config.yaml
n_head: 8
rope_fraction: 1.0
init_std_qkv: 0.0558
init_std_up: 0.0558
seq_len: 1024
Each number is 128 + 32 x the weight over its row's rms, rounded and kept within 0 to 255. Layers, rows and columns count from 0. Numbers have three digits each. The size before them is the row's rms in percent of the matrix's.

# layer 3 MLP down (transposed), 320x128, rms 0.201, rows 90-161, columns 64-127
106:096146141103104110176155091146146138171082093124157129071158147080157137178160102133168140064103129117188079104188157144150173160190162106131186200138139035167145156133107198095087139124168116
095:099084152098114150153147093160194155122176119145162121060104121172120159145093061142183147079123180130102105056112119095179164118100055119106172157127128114130137119128085121156106191054151113
094:108076091114117140176109128142116101109128062165129156153110159126108154158144119122206130124201083136154118116186155135050117048143085147134144088085039088142123161117159144113123130100141154
106:122157094100140156145100095139161194133193197162125132154152130130119125092136127042107134156179114168121096140156152133235089141121107142162177177132124114116053127124141111099131163057174119
095:134022109110110144148117183088116144082113111116104131073064112060128144195164117083118167076136109143128139127159127141026137125134112088113143155157149078101151153124083149158125122080081139
093:168070145062133161136156158084150143101190131157115111123067167076140111170140083131083150072115074178114150118118142115140195080146161158101146200159116126129128173078090070136117134084143098
097:138164093118106159133115150111170104164145087126138098148178045158097125112119137157114166170149178147117101105078115115075172106099139102053104138093151121135123139156080116140123138211123157
099:107094103128118212090106085077128178114164113165151126136116172104143158117119091160152155104134171103159120118150143150104149171091129071068118143113078086192126135153171120108105138155074171
107:162176149172116148119076118118166162154135173096092109194099098131058129099109149116163106204087164164106109145130112112100170126109126129130171112104067104130147161127163096098094116171122141
099:155072150136158190135105108154074134137098123180120102113088113140110130153158046152154174107152045119157189099131171106137131076101108101107147125124139151176150082174119132169116149096148138
100:117255113152125093131147130187153122105131132191124119146175116177125126051135147187131137145127213141149131127069093136154091126130086171146097103103139122134128087065178102143125116221155157
092:107135131086164157138132075151099116084159142141114113126131096050103080148136118168110125087167140078105194114130201113140154148119101119150105144127125127145118173121133141116217155175101163
101:171096132111155100147127097233094117122146106161174116102102106057164130143102159067099159132098049141132163093132084126145088133162159108063131145114132151165194178187127157174144117129179094
106:106233111136167131147145162159099098189099132150171144124143160189168147098155127167112128158133201112131134127086123139191153125193135183125121130095118126156105105137152145136097138161107089
102:136095093173184136083183088055173104114123092185083112148199124141133160090117082125114158131068243101125141078091071166138096109116106099176114165135138128119151097110129115100101121145144162
104:071175127079134074129187126120129113147100163082177189114127117100113136118184192153172136124151142143086124141108203140120108185132148178126085144129156086125126139132154129125135073154144133
104:144089127141145110070142131101118173105141100132074138114145122173101084097089113153123168097103149130123121178152095133084137097143105165138169131149095112194172155099047175108150172131159149
103:065071118141146156088093161102160176167117126123106147068113139130116137157091118129135148087117119094102076129146173126055154110123139112109152110114127084116122140044126125118164171159079166
099:101131173162104116099137158127122103105119174166146180073100156156095107127111083142157144149139136130156113166151133125171113072114154152126094074180053097153149185134156153120159085184107101
095:138099115121140133064133129219121101133147137121114144177150117144147091031115142145141102145125125064146083144093135127116094105158071180178096164122096125129149103111101156165130157151065173
099:099078162168095119129093140152190134160136140079118182096068069157142176098108139117175141187122091143162087116116162143124105128160169087106135074115126171077159073094131182127150112084130111
110:125134125100123090156148114175163187108102136150117120080158185125101160124100137126151096102085139165086073150133164111135094141128111127177151168125124171129182222128159131133161130145159115
102:203155163132085132031106108118163097125141151157115162166182110137178171163156166148079158197124147149118143104126146154159105165107155116088092115100097124156135120158159142158129086179113171
102:116023159132098104117147108108135140113097157107156185090128197076155095175140155119082209156122098132117136104139165099082139132165097125096193156182145125136106118111135110129163132081124155
096:137053116149146174102186116145152186148143120169062036072110072112119169100089096089071153088109159115118125113082140110160124149079090125103138149088133169115113135114149119174134086127121195
105:093044120077157087139141126106133077123145112103061091118150123093168074129116115177157132057139113179157131085071124102125092057171126156173133164190153076120108117098085119122160125121092087
108:142099111119161194137098080117139133097137100150117062132114128133133132141091144136115080077099131119075139167100098109141124132103102058136181165108138126092162103142145212130224159133149127
099:122148144184128122096140129167118115105193106130105104117102155196160145164158150067088081074166087151103172116076122137125102104096095067110176135174118152156122169141133118086112073065148153
098:131126174161035151165091108134151150152193136123129120122137124091143112119134184128170091110144130053124098204078121128093176097080058143121183092121113106111150176187112175131150146114144190
104:107197122123111105127107176139157117130162152138155145129155116109100158032130118117084107157139179154114179160112139170131136141105212073114115100104131190110095090064163129072157152158171137
089:114168076143127131147147105165187168116128146150100115076120142151132132096148140111132108196097174119145128122147116217168102103136138144143063136118160107115123166132218115146169139172128106
092:127060148122128159083117130094163169123086123091145071177119129068116121099129118117057183172122156117181132122145131102147063064067120181131112158161146132165161136147102091120142148078125115
095:143116171164134210078147109144097118110089130108149170105116124133143105059108121147162151103122099125105098149161082088124128157073125140102128136120165122139084159149099050038118124112048133
093:129000130091120116124091127079169147105105144122169119129080117111114177131128152145121139110174096140122111121091105135082143121122172143113154173187143131173100152058101169112155133107136156
095:128196109140151164056146103129072125169072113118120088125153179119162064060149128119134121100086179096179134120104101139100134184130107134077091139099096063103131130167128127125145119178112170
105:149180115130062142153130113082098137120142123106081128109124106080150125175135085131109168127117070122080092138147111097182103145133155140131101118188185176127147151106089157101131154158125146
094:111116065096103206140143099119108121121110143106123140176090095137136131138118156080175163109110079127154146119122102142178182110098122166114127059112128089170127128123074100116104128140059120
099:158000132117075143120131174099117131104144105089137148074089121098138101193113106141106121071145092117111140164161107149091150113138127087108158134181151110127137169170071155111155088088119119
109:154085125118108136119111183084128118127105092172125090118120133099115158143122122079076147093144082169070105135159127135093184104193110132106151175088142095075176162117114097129178046088056151
098:083077137078089157183091093087194141113124159081106115149171091055095095152097111149087139138150083146148136158137108139095116179120149114121159154103103151165096137081100127132118165113115164
098:144122084133217160115155166141104152090110093087146176090098096096110099124153107183113197097181126101061111126148135109093156145184162077155167148100162107138129084132073129084095104154119109
111:124040181155167163149116090161100117087107185148074142135108092184131151129125115095117153128141059123127150086156116132057146100139155100188130115136129142135135171150142162169125129096155081
105:150066136074110136104122138146169125111125114124172153119139087131108177113161142100124112163158114112175123122140120103072109151096141123119154175154124129139036098097154092142155145080062116
102:140098160108116186124143098068166111127116144111184138159156092119119131104135131095170086177182091198098164136166087105152140176174163121114149135131085187120120146221161088071172119107112134
094:176087160113120113161167116068111163139114148148089085141075071092073135197151128082143157151122115102142169147106123177107155093155124145087176156122159156091116210134181145144133115112128114
105:068125087094087062090100110170153145130071180136113147121158109139124123156181144097079138152175131142133078106137140148140149186149147147145139158084144170060125173085181116153091112151141091
099:117114128131154137164145108104099073103123139124114031135168118103154174081131135099145104033107173105137140181069103130136108115128054064143137124126097103176101108135176114072171173144114115
097:158140187095126114117113145152106164131163142128118161147136095128087104130142107090183112149198077140110116136112138101145166114167074165128152076169091171135078143138100119170162175142095209
098:123154095132134129151093125163118106140196134141095180102093196144117140088129078052100189128146126157192160170111127147106105093109114088118114182101131139097117013102099121132132092047135151
090:121054073099139129165111171110110129123150095149129083083074139147153153177117118110134154099122134158123158122130157157142104108095135096105186175159112151128110163078087159112125174155139097
094:172000132124129147153143164149105125119126088093113140160156173125154138155134160100120153114129070146145165109181120128093159166150161104100152152135127155121176157163112208136150134087133144
101:141150169115134150126152095051095151122076127152147143106107160145123164164145153097122163146107107131190147120173159175092070123107171144100180098188096114111138159133080179108122080147110089
100:085149118128130077178161088131100094092146149162151187083171136095116120181170110105149133140153132112054153110099108111190095119111131105128157143103120161178154167096107144168157122129175094
097:118106134114058148163124153110135133092114098147121166136120116075119127103071168079129118135148110159085125139182168141094193040108142164208192126107107162134101145142063117054102216143196104
098:123103082091117168149087124125091146148057111187154166127148134172116153111155114097119207143105067083105153128110140113057087105165131078127149072100125163099142173130193107117156133131131087
098:142124133083072126137144138161105134129136125171107117103091155107122082141119065126133112135150087175162083143122131141121098101135063172134193163171150084133102130104126102147156157140159140
107:141065117093128182131141209136132134189131114098144196164093172097109129097162123158131137070123140151081099200198074137135128161132096117120128157170151145179166191135117164153173104070161094
103:136084102155110092099102156119155143142106138157099217113084125095176153174118158096149146127120079213095126117143157150125166133195166085140084147119132147171073119118134126059111131097144138
092:156087097086136141182135115133159136069136160107096184183180166131168127158127106140053152083104114072104190158194104154085115171158175144166160127129135161123140112166105108105139124116114128
099:108074113153091189123131142127136166163116066113138101147096144117118119191141152122100098104108150154127171164122142155087127145088117169070148108129138121136117100149095217108160208066154133
098:069171153126181143090113165114126133116074157162173123117169207110113159068088115111104115173195133143157094127095169124141068148124151151069090166152130124142130089129148122108104136198167129
100:088101100145176143145144157126101121143073158155087104144143191120113126092130167149128133153164141127115162143108144149155176070139120121108130153111128140176063092171151093142078141149070200
099:072125121117120176117090080103134196107112131116109073091107147091122077102103170144118084088108183099152096141162143100084137142116119214172173160139120127114148056097133091115169065131129149
102:101090125138180098109133154170095146164116206105095192100142146166147148063099148137113216110071102117148151143156127139164185180131117114167085095163095158168116126093118117143108167200111072
107:134006112101116171112117139132095118108128115091146130121079140092115157170083113094115151085147058128119114123184056104048152124147146126101128078145162081155086148179097115093126154096118119
094:156156103139149117129110086148184144159167108145108144090146188117123143124128090057102058130088211079113073170111112177111124123136111069121140133148113109159177130130165103114175152086164115
105:125040105130108142154134104115154185120134150096134105105099106142116159141191103103117144106135094122083083133133076132121127124142167134095217180138153085106161141111077152122143139200133098
102:188117117111119079116184134126158110100155114123104161096157114127142126159131146129141112131107110203135112129173166115197156092104164100123206116148095156146129159137118153161178111071089123
100:138133163099098066154139132125049073085124056168114124102155137162113171121121121133118069173147125135104165099124154202129113091135127152149205068136110145136083123159100131155151136124175102
104:112223191181132067117143071134136139082176144161116148164106140071188090129102158117103148142137094177131164175142105109156074141156087153082169114129110157175110100127161125117144158139144115
095:111125083165150119118142083113073156129102114143106086171166059074148050098120100158161092135089140094145108058130174129125139118140094179094100075082118117108150131125116103105060091163117143
110:132161118137137061093084098137088129111133111116078096215107162165116118074118128107127113205142166143131089137143067136184101140134114156136127088181116095125119136091109119140123099105145157
# layer 3 MLP gate, 320x128, rms 0.229, rows 91-161, columns 64-127
098:105118189119120071148118139106144127069141119129115137128157171105122112114079091119069133127065100148048047156086117177113192134140147131208125107094104171138116156118156140087149137121077165
090:137146191108142119074160101120122172085135142154041131062108156111134133118121103131121118171151038151133140164144097101110080122120096117082167137122106091082137103146133112204167144149117154
100:123114140130112139120098128115115090115124124163160148108111143150118163109096126222120079110106087101124128084168050132161154168191137084103147148137132103172169180153144099138136107108146109
097:096158062144142102082125107103133145132174105060159155082211131147193106148106154125078164161099121060122096145108156147089114163169110118084140066163074142169138163103123124136129125076151092
102:086110104152143078138082143091089140150184110052112082151146110151148177170120193150140098083183120145157113168161157089121138128110108149108166119138141099066172136131135176127144109113158132
099:108145056104082156226162128173149131191154140151102128107095105138108124113206133138122157104162155121170136147112108117143078151177117145124163122117162090137125104155092099104173116143155045
111:110103115170116146140121116100134213060130132166117145073112125176107119144130142095128135101163162113086146196096127112159157123121087072123139086088136139141113135194106136099137091148138131
106:136123123153121165136121075094075141108157128179188184120155185129120150156157110108096147099115105112084060139147119131115105157122082117144105030102126148156073162207083113141160164133114160
102:111159109120173156164132128098203132186122077058115088152137104143120156093095085113143124160102140145176138085094139186147112174088127109128154126165104120135133161130123137088178131103153109
097:127104144122076104133079090030095107160132188119114114112106125138157128081088066163104154150119128142162105122129106109089099176101158108152190098094133094160110135101127138129148140124142093
096:120192168139094105135125147132111119144199179127136116129147141099103131088131054132141107154134134118144127082160119088152177112028097158096138105094153112076112137195103142112200141119113147
100:046130092163097137102159082090138093173118120122143123149175073115156175095120103142132084128115142178123162187099130217088141126094137059136119131104152143144190115147155140081129137179119088
106:143128128129095153146186102114176113095138151119107121086207183174118141127172114109153085126083160139150083117096163106110109127133094160104109075105102141153098109101164131118106101143118222
100:144057064144143126170090082125160088154080101129166123113149134130091155111174205102106152134147144119099137109132148147056147170164073109129165098133204052073116102131102111125130128126121181
102:113151140093114169155131087114097163086116091108130146084103070116113103127176094112167191115139113085177076075127103139132121130154110160120128190120121146115103156145115093106155152089073106
097:130106184127142143118153188082150101110135099109145136104115138080155145076130120102111110076101105125154074131138114155187162092085192128125083163113144126125133094102117146136153102143115114
099:109115102107144133174092136172100098146084152113099118137109078110118145106138142117121145129180077147183081129162106146095116104138148207175113100132110109130124115132103123106065104077103098
096:108070110128183127176087126106160141119121185157122102132116088167125132116128176138168093148105091125153087106128119184048113149124167164105114124095144155167187103113137080073086118163213137
087:130104125148123142096114097148128104127119123155070121225128192160199132120190121114136196185137127128162165123112139126149164122153142101137131210088077088125097127140137136182146141082146149
100:211162165203155135135132114098111073197142097096111147141135152133086108143163192143118085140147101083165169123129150120120120072071107162113160171109058177094091151132107148139146120165155148
094:087120090105105124120074126089096171089187187084108135104128087168135135145148153165138112152176110100113054112125118118093132158127086136148130175146109160098137139145152150088140140142073105
102:133151109177117135141127141184167144138135065163129132139164163094106078081165096167130103141098080087121147142153143100098095139093170106140079115129115129157148137149089108091115154153162113
100:103126140142103167112099117105094114094131172165108153115160138074116074158144084151144130141133057101098138105095061098093187071089162137151108111144102143161094142140168065059128075079110093
107:113062126129147075090147180153095191162136077126119171088128143136134110112113117087126126160176163172104149084134073141149140121152068142052082104113129150088102172093100142110127173153138093
096:141108123167167118134108145137147083117145125107143130111026178154119124117146184086133131035146099132153086105198116152129145162137151160116103105092129110157132160158127135118129138144158107
103:122099138128134134161080184186113170140177136090099113122224096110104118174137115165124147119123156164144136131114094107134082147107124114107146115112089038159176166103114127172142144134109132
102:092156200095145153146126090106228131083145170148115129118155085158161143137094090131098185077136119133199154140183120078113163131124167124193176134082161133098148134124100092127108127103154158
094:097116126106120138123148163121066197140121135127100102136206159160073101193072174174093151057153154111115136137172146117143116181117135157133070080140118155130140108140192162109188147107157158
101:057138108126126170193074161138150196106177128107127079101160122178141105134161158117111052113168110091127123190120140113150085120184111146080149108103157124114041141097140093153107136118173114
100:176130203072129131093120063140075071139100114120154121193150146156117099119143160169125075112083146118093124121078105076142105162178127140103142189138107174161122084122078152130100090162128164
097:134100146111168091123139110066160145129099078120122162152079157115065206086096129114166076128099096129114154155161137095122143116149162114136169124153109168139116089110177109072088095118187060
102:146115086136079151107115085130132086182081174166092151133161082127129171185234107151134157145130117105116128178135137180133138092122179143123166108093107184107192095200181179139115136066127148
087:161160124132168131162161125142078122132209070127095151117127128138092147149125049085097116132155144132119113123200190120181131102101102079160087126136205136134153148173062156134127154126107068
100:059147111152101151115145126120131164122113158173116082131143090154106142123143133136096081186100168125160153172134118081149140052104108130120097163136084118117152069130056181168140104171123125
112:158090134184161161081161099138118119160123124114165112123162096125142157140130166164113103137081138094177171047151123136144167122141093132106135090115056127208151144167145124118140089114182026
093:162096170171173113108142137131129068118125106120116200069168144109124130161130077136216133104129119155162146123148128096098186143103108153134075156156098102182131127109156094132086149105153070
098:217120129130155164123073150125118135107087138149145072106096125108119137134164122091058144125121209152086137136163129078127129178148099118120060099117154165165183107131138054092139166147127139
098:163118140028150142117159168130095210114175143137114130157173108144110108165148103134132114101119143147131116166131126171118156131138154149145098188144130091059060110132140086134119119090138123
092:157100135132106155138074165150175076100075099149085130071159165128146116126140156152198149135074116174145109157184165101136097122094132122190116061137133082107146155163133132170158150117103155
097:151133125093137089169087105116124139133204070208138115148077128167157094129151139153120093111080139139192127150155194076107171146125144171104116090179152105180094157124121138123120111121204128
113:109159163146167124161127129144106137192141102053129109172108123157097080132130181099087130142087148129141113107158150191167090182156157140135182119134146121146160133145100116102146094121113159
100:095085114170119181161089116102121107108150084164122110159058158098111159070117102150146059164113119127150110114107122122070119156085137206096139154134116155153115160142158095117051069118125145
106:152115128126162117119121099027129137156167149130135142128099166145131133125143156152160102053095101121176147118149152132138112148111076115115158093191143114163126123137115133097142175087082197
099:149094095124118104133142125145106095128099186117139123164151158160131156140107138103135180187083163168074135172162150129102129127147126092156136051086071154048080164079157116117153154088068110
097:091090128155139109181138103114108111130040139149164168129114162145178134110135118115169058083180088149102140251136113110112149178083097141105159149154146138123077177109166078146150083147186133
107:086086146143084106168138214108126104132117121142128098147100145187174166067124133096110123097125107167115139170156116126126200159072138146147138109135136129154152104150028150157175150129147129
101:126075100106115170149165134115129213122127140120090147087117122114165077159135160149147151105124093114106151146118135195102138103153130094178160116099149150162151101121133147103101146116182185
107:076115144161101127190082143134116132136146129154086085123166135158120065150154151140147134099122159117192139097147094086103101066159101139173164152161118148133113069127122106124102128136097146
096:122133099115135144162131132101120107146085122067120124122189154125130120141128122143122189125171154097159127170095173086107073142166101192163161123150134107168148117130109157207157126110159074
093:118082219177113074161130154145133056125163189181154076096158158151157132099150163189153129101104132130140138096152119055154114109156129161102131116187141120119091147155135111135159076146181093
100:059121165127141100075141149098106102126160137135127139104108113139253099166131076156155142146065122114149125151097109112155191073132144195100158124136132131083136087142116086073158143130122128
102:092129099078086134116141149158107178125185106104122113167094161142100105140236100148147130094113124105145141184118109179148147114162156122164157177075159094160136179158182135105120158114102118
095:113078096134089137089159151057116177121101127057126089141133190159062190170110153102124145155175165077171172138135126113149174148134102080154125099121075110130124096103175113123103114113155146
099:157140130149078127129052152117157128112135101144133154107099187153147140120218059067080147212107119059100134087126151107090125128142110116123153117165188100097101126182134117102146083123097097
102:111151137102135086055129088137079162053168046087128115120156119124107142109108148116108173093080095125123085127098165178124099166092158125193154187180103103149084177192114112150141157171145149
103:129149109174148199096159141080109074160137130106118121120121079107093129135163157160141108168066131079147110155154102126116170117140136124159119082148072069148149086156119150134153038128170148
106:156103125151121129136128155070148132123153160132071135193140144116148106145158138070174155162125120157115146058159187129093124146159113153159125151161155184134128135162084154051115127165092189
102:125133166107072150117104113054165092126114153136123123110103113142115129088127068086101111032099101133103113098119110109093115065112164152149149094188140139153093110112114095177174146103130125
095:126103097170149143136176116101148167126108122140174117148107113153184126068158134103073114133128114105087083122112114173103087161106172161092128086104096125080126166119135153112122163165095137
101:167145144158055088188116161133114131096171188153149122116125122165143086127157079147159162061086137125137110106132166147130083099164133130125153111120160116094164198091087144137123083123117118
101:111117114184166164110169111104151084052081134120125162127154127117120098149165175113102116125111156148167166124118102111138031110099141107149163158115127094162152138112098116156149182136160142
097:192100124135155155183129074093105113173111140103115132107177128156153122093171125081145158035158124104128110095065064108138103139127131061091109140136129092127164098161145135143117125209112107
093:135088106083116117103148161159091144116185157085136124118201072160096136204122158112114133165152093114108117099158159118168138143125129138103111154173110089162114103169189142133074146138188181
102:132080082166182178124178112191151026106143095139195104168169205136132100115114155108154130167082142097124142169151120130115118132141125146160157114142178167187110149124110130119102119127127114
093:131192193113158112197127133126213173012130163127151136165143135138172095105115154069130116120121120109092137127131089153149153156174082161091148135174125115113141102147133137123130108138155118
099:154100122124077155114193148167063110137116133123118143108106111203148118160092093071114196108136111115117161100182128126162089128056102112184202159184133119113123145072125111148130063162064164
100:186125136121136105143139112140129116140139121060141156065116149113143157153177158151116171107130085177205163113170158120144152129097177171160142147084100162180155134157102117145108060153117108
103:083126167092053063119147115154134118070131114082107143157126185087180130108142116099145110127162137103144087134138143093056137134146151097076064143106155180176172136158148210131160166083118106
102:067117126140094158093125174191122082132081134101105144176127136130130132118144159102139192085163041143101121133110116064154115135160138124109130076191160155148134147119116101147152156157141159
098:152088199170128170138085123169140113097126145118106190132199093102163150100136121187086102129042133126079153160196114056150114162124147184104159131126142125101125118143146168116127089147143103
113:104094165173146127106109185116114168149116097101133147182080143105148108116157099119091140084130105169107121119131082092164144176135143070128097123118184036143130161144083149159120122138117145
# layer 3 MLP up, 320x128, rms 0.226, rows 91-161, columns 64-127
099:161131100146147110178088089135116113095138117103121153115154106142132112064136127114176189072181131147140055128168105136148014132181161149120129149094138100090124111111060160121106119144109119
097:151092129076166118122096095173122124127177119128063155101184189131112131156104104129090161105126131131177152132148119155127142143125112122155106096142095114072138148175175098186139150144072167
097:122125097096149148155092087062170136170145117115107107144131136105126176164095163095202199044115135126180094134134106070205111124176159159091092183172156108109103161117131105163067119149127150
094:108158136078159148147062068140151144094156097098090091150102156122162125091087157151108118156128129088143094140148060154085172127084122122115103178185050180157107173108157174166085201111143131
097:096108142130152126129047155163084111120162124140116119042093125119149146154132156107112125106104138087138129116140152094133149103106104135140130115155145103065108138113127113142138108116105128
095:073147087115117138127137176101124154156134147095160149123157105087141152115146070176112120129094126170117134114131104158050184096145141098118078146188110085113032075139127139130176114145139170
095:113082164138153111108198130128136144158124098163108138164089172067123176086132122127116128136179150124071143137116146167107089167115138141200111124117133155125128103073186204107127152068053091
108:100151117108111088103155144132088182161133092121066071109058106082151104117078119142155175110118154139127076157079134083062083124115170169125150143161150093097131139108141146108130117142106050
105:095141149121150126098060176062143125114160133134095129136136131102082108117191096109090134158060113094128101147088113177112085069115111173154114134179099097123158114163168104101141086123129139
097:105078043109130105089139154121128121129210123138181140071171066108116150231120110092197141119169134135148122129161148105164115114114096100124102145181074142125120114191110129144066163062096137
096:126142127147179138144159115181176155100117078109129119082117158120122107188116131101110138113163125171153112183095159116130106192140101066171158133121171177162136140148137123114133120159114177
098:121189156108132126100069124111113175089108112103096135136138151159132173119070092145144108087140103196032148157070157196128131122059110044114153124080104136168095159170142154057188124072146149
101:073078147120147098115075161104138159107105139144119167127148141135117091202098087144082164109149096129115164109139128210194091116117153112102151164156087120077142178131109059082151110123160078
100:178134172061139186206152167131150189139128167132133127134157170104107118084136116155191102078148107137099055134169067161109122122124106120135126071136117189128108106124135088150157124121129107
099:134119171084079096125121126175158154076063189132128059104156167163177155082140088090079140109108165116104043109108119115103183095121166157103131121167154158083167124099130163107161169157159167
096:141140084122101114176148098101086092097153169209179144079116094121113162081161128128167114112098144147156188126142089119091179178103149176120162111180144149122117139143115114149150090111152106
100:103176075083168130164134071152105078166131092183126160141204142188122138157153086107131123103110117124125147070113103161153115104128151147170119161118107121150144080148117109127168102110172146
107:115137153130049185201101058094121157132134221169100122111140084126139198143119100115129150115156154102096131106097087116142109091146164126159143173110146163161160136115139082101032067101112087
095:092148131138143065164069113181124173138120134150171150122105128098082145172104143178185111113105107105141162106134123114087085092140122146156136079152190143119100138152124138177152146082130104
098:125108068104151123143133160140086136152134120146045116148162134097062116093213169145131155146147139116124110143131143098126131082124142145125124115149124132142142113095088064103101096090082165
111:089171128104108148174069231157102114123134115129091150093125125096159104095080119096121113153099163143106110153127111145077156104114190167117141145098142156138149156116123149154197127162135142
093:099128125104126141145081092053133105113202090136128117142075140135149146174168160123125124128067081129145072061139074166066111064118112120053103135135129121080128115122133101101092096175109181
104:098193121149119156149132149117039148090094116154083153110186098091108135158164077178100153157090105194101157134141117131094104173038167148108143049133123115123119101131156074123198114081121090
098:119154135108181125180083127132176153136158135118096110115091114141142104161172175193146169129136057083130162123101197160186103157152156152137175130140097105096112070149129067110143086136151107
105:105106134103112104099156195170195040116123172175171091199083188138154116176160119125096172119164047158118131116167104140136072109153132148145134127107151153091188137114110091107125029160129120
103:102087134137107096111139147054207134109168117171128097141156101158106069135123091170146084098129103186139158151126162148135138091135109089079132112165110074091086131137124156140163143186108128
094:111108124142123085112116161151124111181123092066072125177148045104099189125099102150094116133112117130149154067105139101128082171123119150177176133129102136143156180167170126092096100107132084
094:188145137175160103164167063117110104104117129117143158073131133107145143101132113086122135140117167113126194089123119104064092131139160165181086158123186090129146121135119131106138070191215128
103:132230124141073146174130098120099129110159108112083141137175112124151138208127137112148082128142166079138070180143107136125131170121126100116102128053124148098086096069143099079131116176101101
096:145092070189136115173134172150137140121122086077116133141098168137125118163139165132234095156176117093108160161122109163097123117099098123068065167114152123111113130151145151155166090080141133
094:114104118063139180150175140013129136102145117115095100188124183132114107123071128123178131106122082105116131089164109129118126106133121097133140152131143111121067113125095091104164081179090154
089:127162164130143167116147108162129166117169036079106140143131138101108153074098133100204136148072138125137102112109104095102187153120183131122120140144117120122097123174128151120121138151085109
082:117144110130128164085176131106073136118112108114129142052047092140090142154085089155127124115108146113114170140119149130174123113070111143178158114129116111163093094152123106102138145142071078
098:178145105091157132120088100122087117137127113174145127150119132100142132118147135135091165133163136150149143072101100168132110182087125162125173098089188101086136162152121103072132203141154102
130:085145175122088129135138161106062154128166148117117142112137165111168104130084097102143132122174100138059076143160165095169133128136172095123037146149148124091109167102136126147107139145090160
091:084149131138178067121154117140111129117166127138156126067126132184100127135084182144172173144062136151085132129134142186100176153093152102155159127174148132192112155109097085115124171069082090
094:151183094144131119133059156104145145108153172139104171151139147113155112152076132155141160151058161093063086139160168078125035163179100165115081090125128144168113127126146103130113117129149167
103:147111086125135167133135141125095137115168170175145124212140127132107121144163108165103168113163192127124063156077144173123131108081126193117120109144124092093073089098098117154150125152132079
092:136063148190095117100144172177137167212150130111145099114082154108087108137157152115064155168124105067100147149130147171078119086102120099079105086161137115113098118187140064133139088077115173
102:119182131214147137095123117115200082157148114168166132137123077124120089145112125129108084113169189109126143101173113103113092149115145118172151171134097143137131141138104060081108108133159094
120:158118085109110160091066045107136108143124138118054183132131115096145144116156157104141087145076058144117145150113165097129184121140144148173112107097136112100093110094075136100149096072141063
101:126159137174143178187160165105126120159130102173125122175123132120117110088123084089125123132090131153134102132112138102056142077129114133121104071117167130203155158130117076108122121115133120
097:112121161129115217143157137100098168130107101143152160174131143156070053104185174084144105167151104084173139171088187154099154130130144195196136112163133101088159156157102174124162114110124153
093:141155122171115177163102152139226140172145149090134166200158139116109137102092082044168109165074168081105107120088131121124193117109104093087139100098109189158084140144153127134152052121107108
103:195162074109128170170179127124120168079135157141145118135123137091120135175136077153180162112134101104205155130122114167124157126094068090088128190105091112084108184116162123085177126102130135
099:125139097130133124169103110084077118130183094153097109073147123091170138137124143107126164155132185068146191121065102106082042124130074124191159108149130110121110124159147112115102095120118105
097:107120106143077124168090136129144137066110201107147139047094118141094121180182124111176169117145130120135173113087137107152116137099149152124146155078137115208131127111133160152112121119116098
100:094125160128112190155118084134145080163125097122087144080133176119138127125098063136095128190140162070190127115146136110078079139120113162151125173096102107137166144173109128116116108082130188
093:102155118101130125148136133096132123142088099075120120106168143123121146135159132114118115190126129149128091169096170164099039164118122154159157107134125125137090104109167151154143133057214071
092:112163168180150109118120134158145142121108146172157119099124116195153113104118152102074150078137074111118153145119108105158154100060158136104050076164157097127102118163102064156075089153166168
100:066105119096187121107183124134120121144129194116160145118088166126129154103120132079121120141067111127081142123082147144117133075111174146084023156124154088148144096125071152150121157066116128
096:120166104110141187175157139108164109135120110131163097093172176173096119162145183110147097144079113093121102156180154125125179119089138112208139074145134137186133157123198123111157181120145108
093:119140096102122194154161107139107180128144172169117114067126161120096111125165114069206126139184124087161166105143122091146157129151120125151131103129180110177139103141162138097118184150140142
099:120122185196145104143092130109148169125104112113170125172134186116133135137116145098135115174154134094160189157110084115098081129107091101143144131154148085042148148150149109125052135098139052
102:121106105108131100120077064159072139111110075125085171111131116162164102129195122143084137138095104149115130087132150166138113163118146149104119130119154117113124148133121131186129165180133198
112:212145125110125171188169100056159117119118147086153143110066148084119134143138124112165106099091177108132150148111092117080117161085116124111118081129163082120171069132132108182145139079134062
106:124085155097136139131090176084125122148103129060086149171161110147131133157160076128107123099138124114141113128136153115117098209178086120166156067114102131101113107122118112116163102140121142
095:119101203127112085149142171075099098141117098158156124120136112168093146078153080112090144065124097133156127093092106160141174105192095143096084156140114169154117124137135136148160148190139099
106:087126097091172110142103147135156177115112158081108106084091138192181106153097129129175176105156134151137151119133125105097113095138121161102129072153207179080133132115143111191154096106153157
104:134174133126133127145106164171148178127113135132088066099096114102130077116166185121108100145129149142096081101156130129136058083107109184125135169143134111156197132162175135101079107108141121
093:139070130141161178182127130084134141129084165130102135190115128095182117111139156044113143087147156173098154145124131166161140138124116107132175130155086134059149055115143111153095158117101136
094:137132097117105190134122166128113131174122101144129103104077155186124176113144108130141138104054187115191114165118112147120117057109135121150123132106088137105127133128113177056130119124099126
094:065168145167137094103118075126087141087192096113147123184096142100135119164156125185161165136091178106117115130164123140148106125189107141075130125095169166152147164131175106131193149116167063
103:135126116145109134093129145160181109059157102103141127095132147112098117122104181101127187094096116169126054161109113110185108113166122115100143081128137136120216078141164165142103102090116156
092:151072155100079093160109088139076076168119100136144148104124129132122089203082102121113086151097163161117157145130074097114104125090100114146107154154137157119174128088147122122071163142168152
101:096119098115103143139184126121106201159113122120150149111131179203106176164143105076123133137090083081097125114124139113211099128102158143150141162164146079098122176126133107137168180114094140
105:141100115136081100079137127135137135071127155137168107133130170137198103112148090120120090161111154123152054114138189094093175098129151188067098095121111123064090083129115047109095120108124130
090:155155128145113154112146140161130128173167146128096154153186111118097174139134136155140140192100129173169152155149087095175125166130166161102074124135124107158159139147129077146112124154124094
094:109168109220124032129158155073119078145171144162144130160112152123083123122124167139090135127130129121106192162147103169096141168139076136113188131100110119096117097120089101104204148169107162
101:131072140092097153103129119095174091127194134176238145170148062125210085139155126163168134144110110150153160124093116181080123127090184111112092144139184165185127148153143148087143158132151150
117:083155158122090088074166177135151123150182052122062101123144109104174112128062128189136118152160146108145122157097126145151092146156133131158135040223120170101109063141168110102111093119113112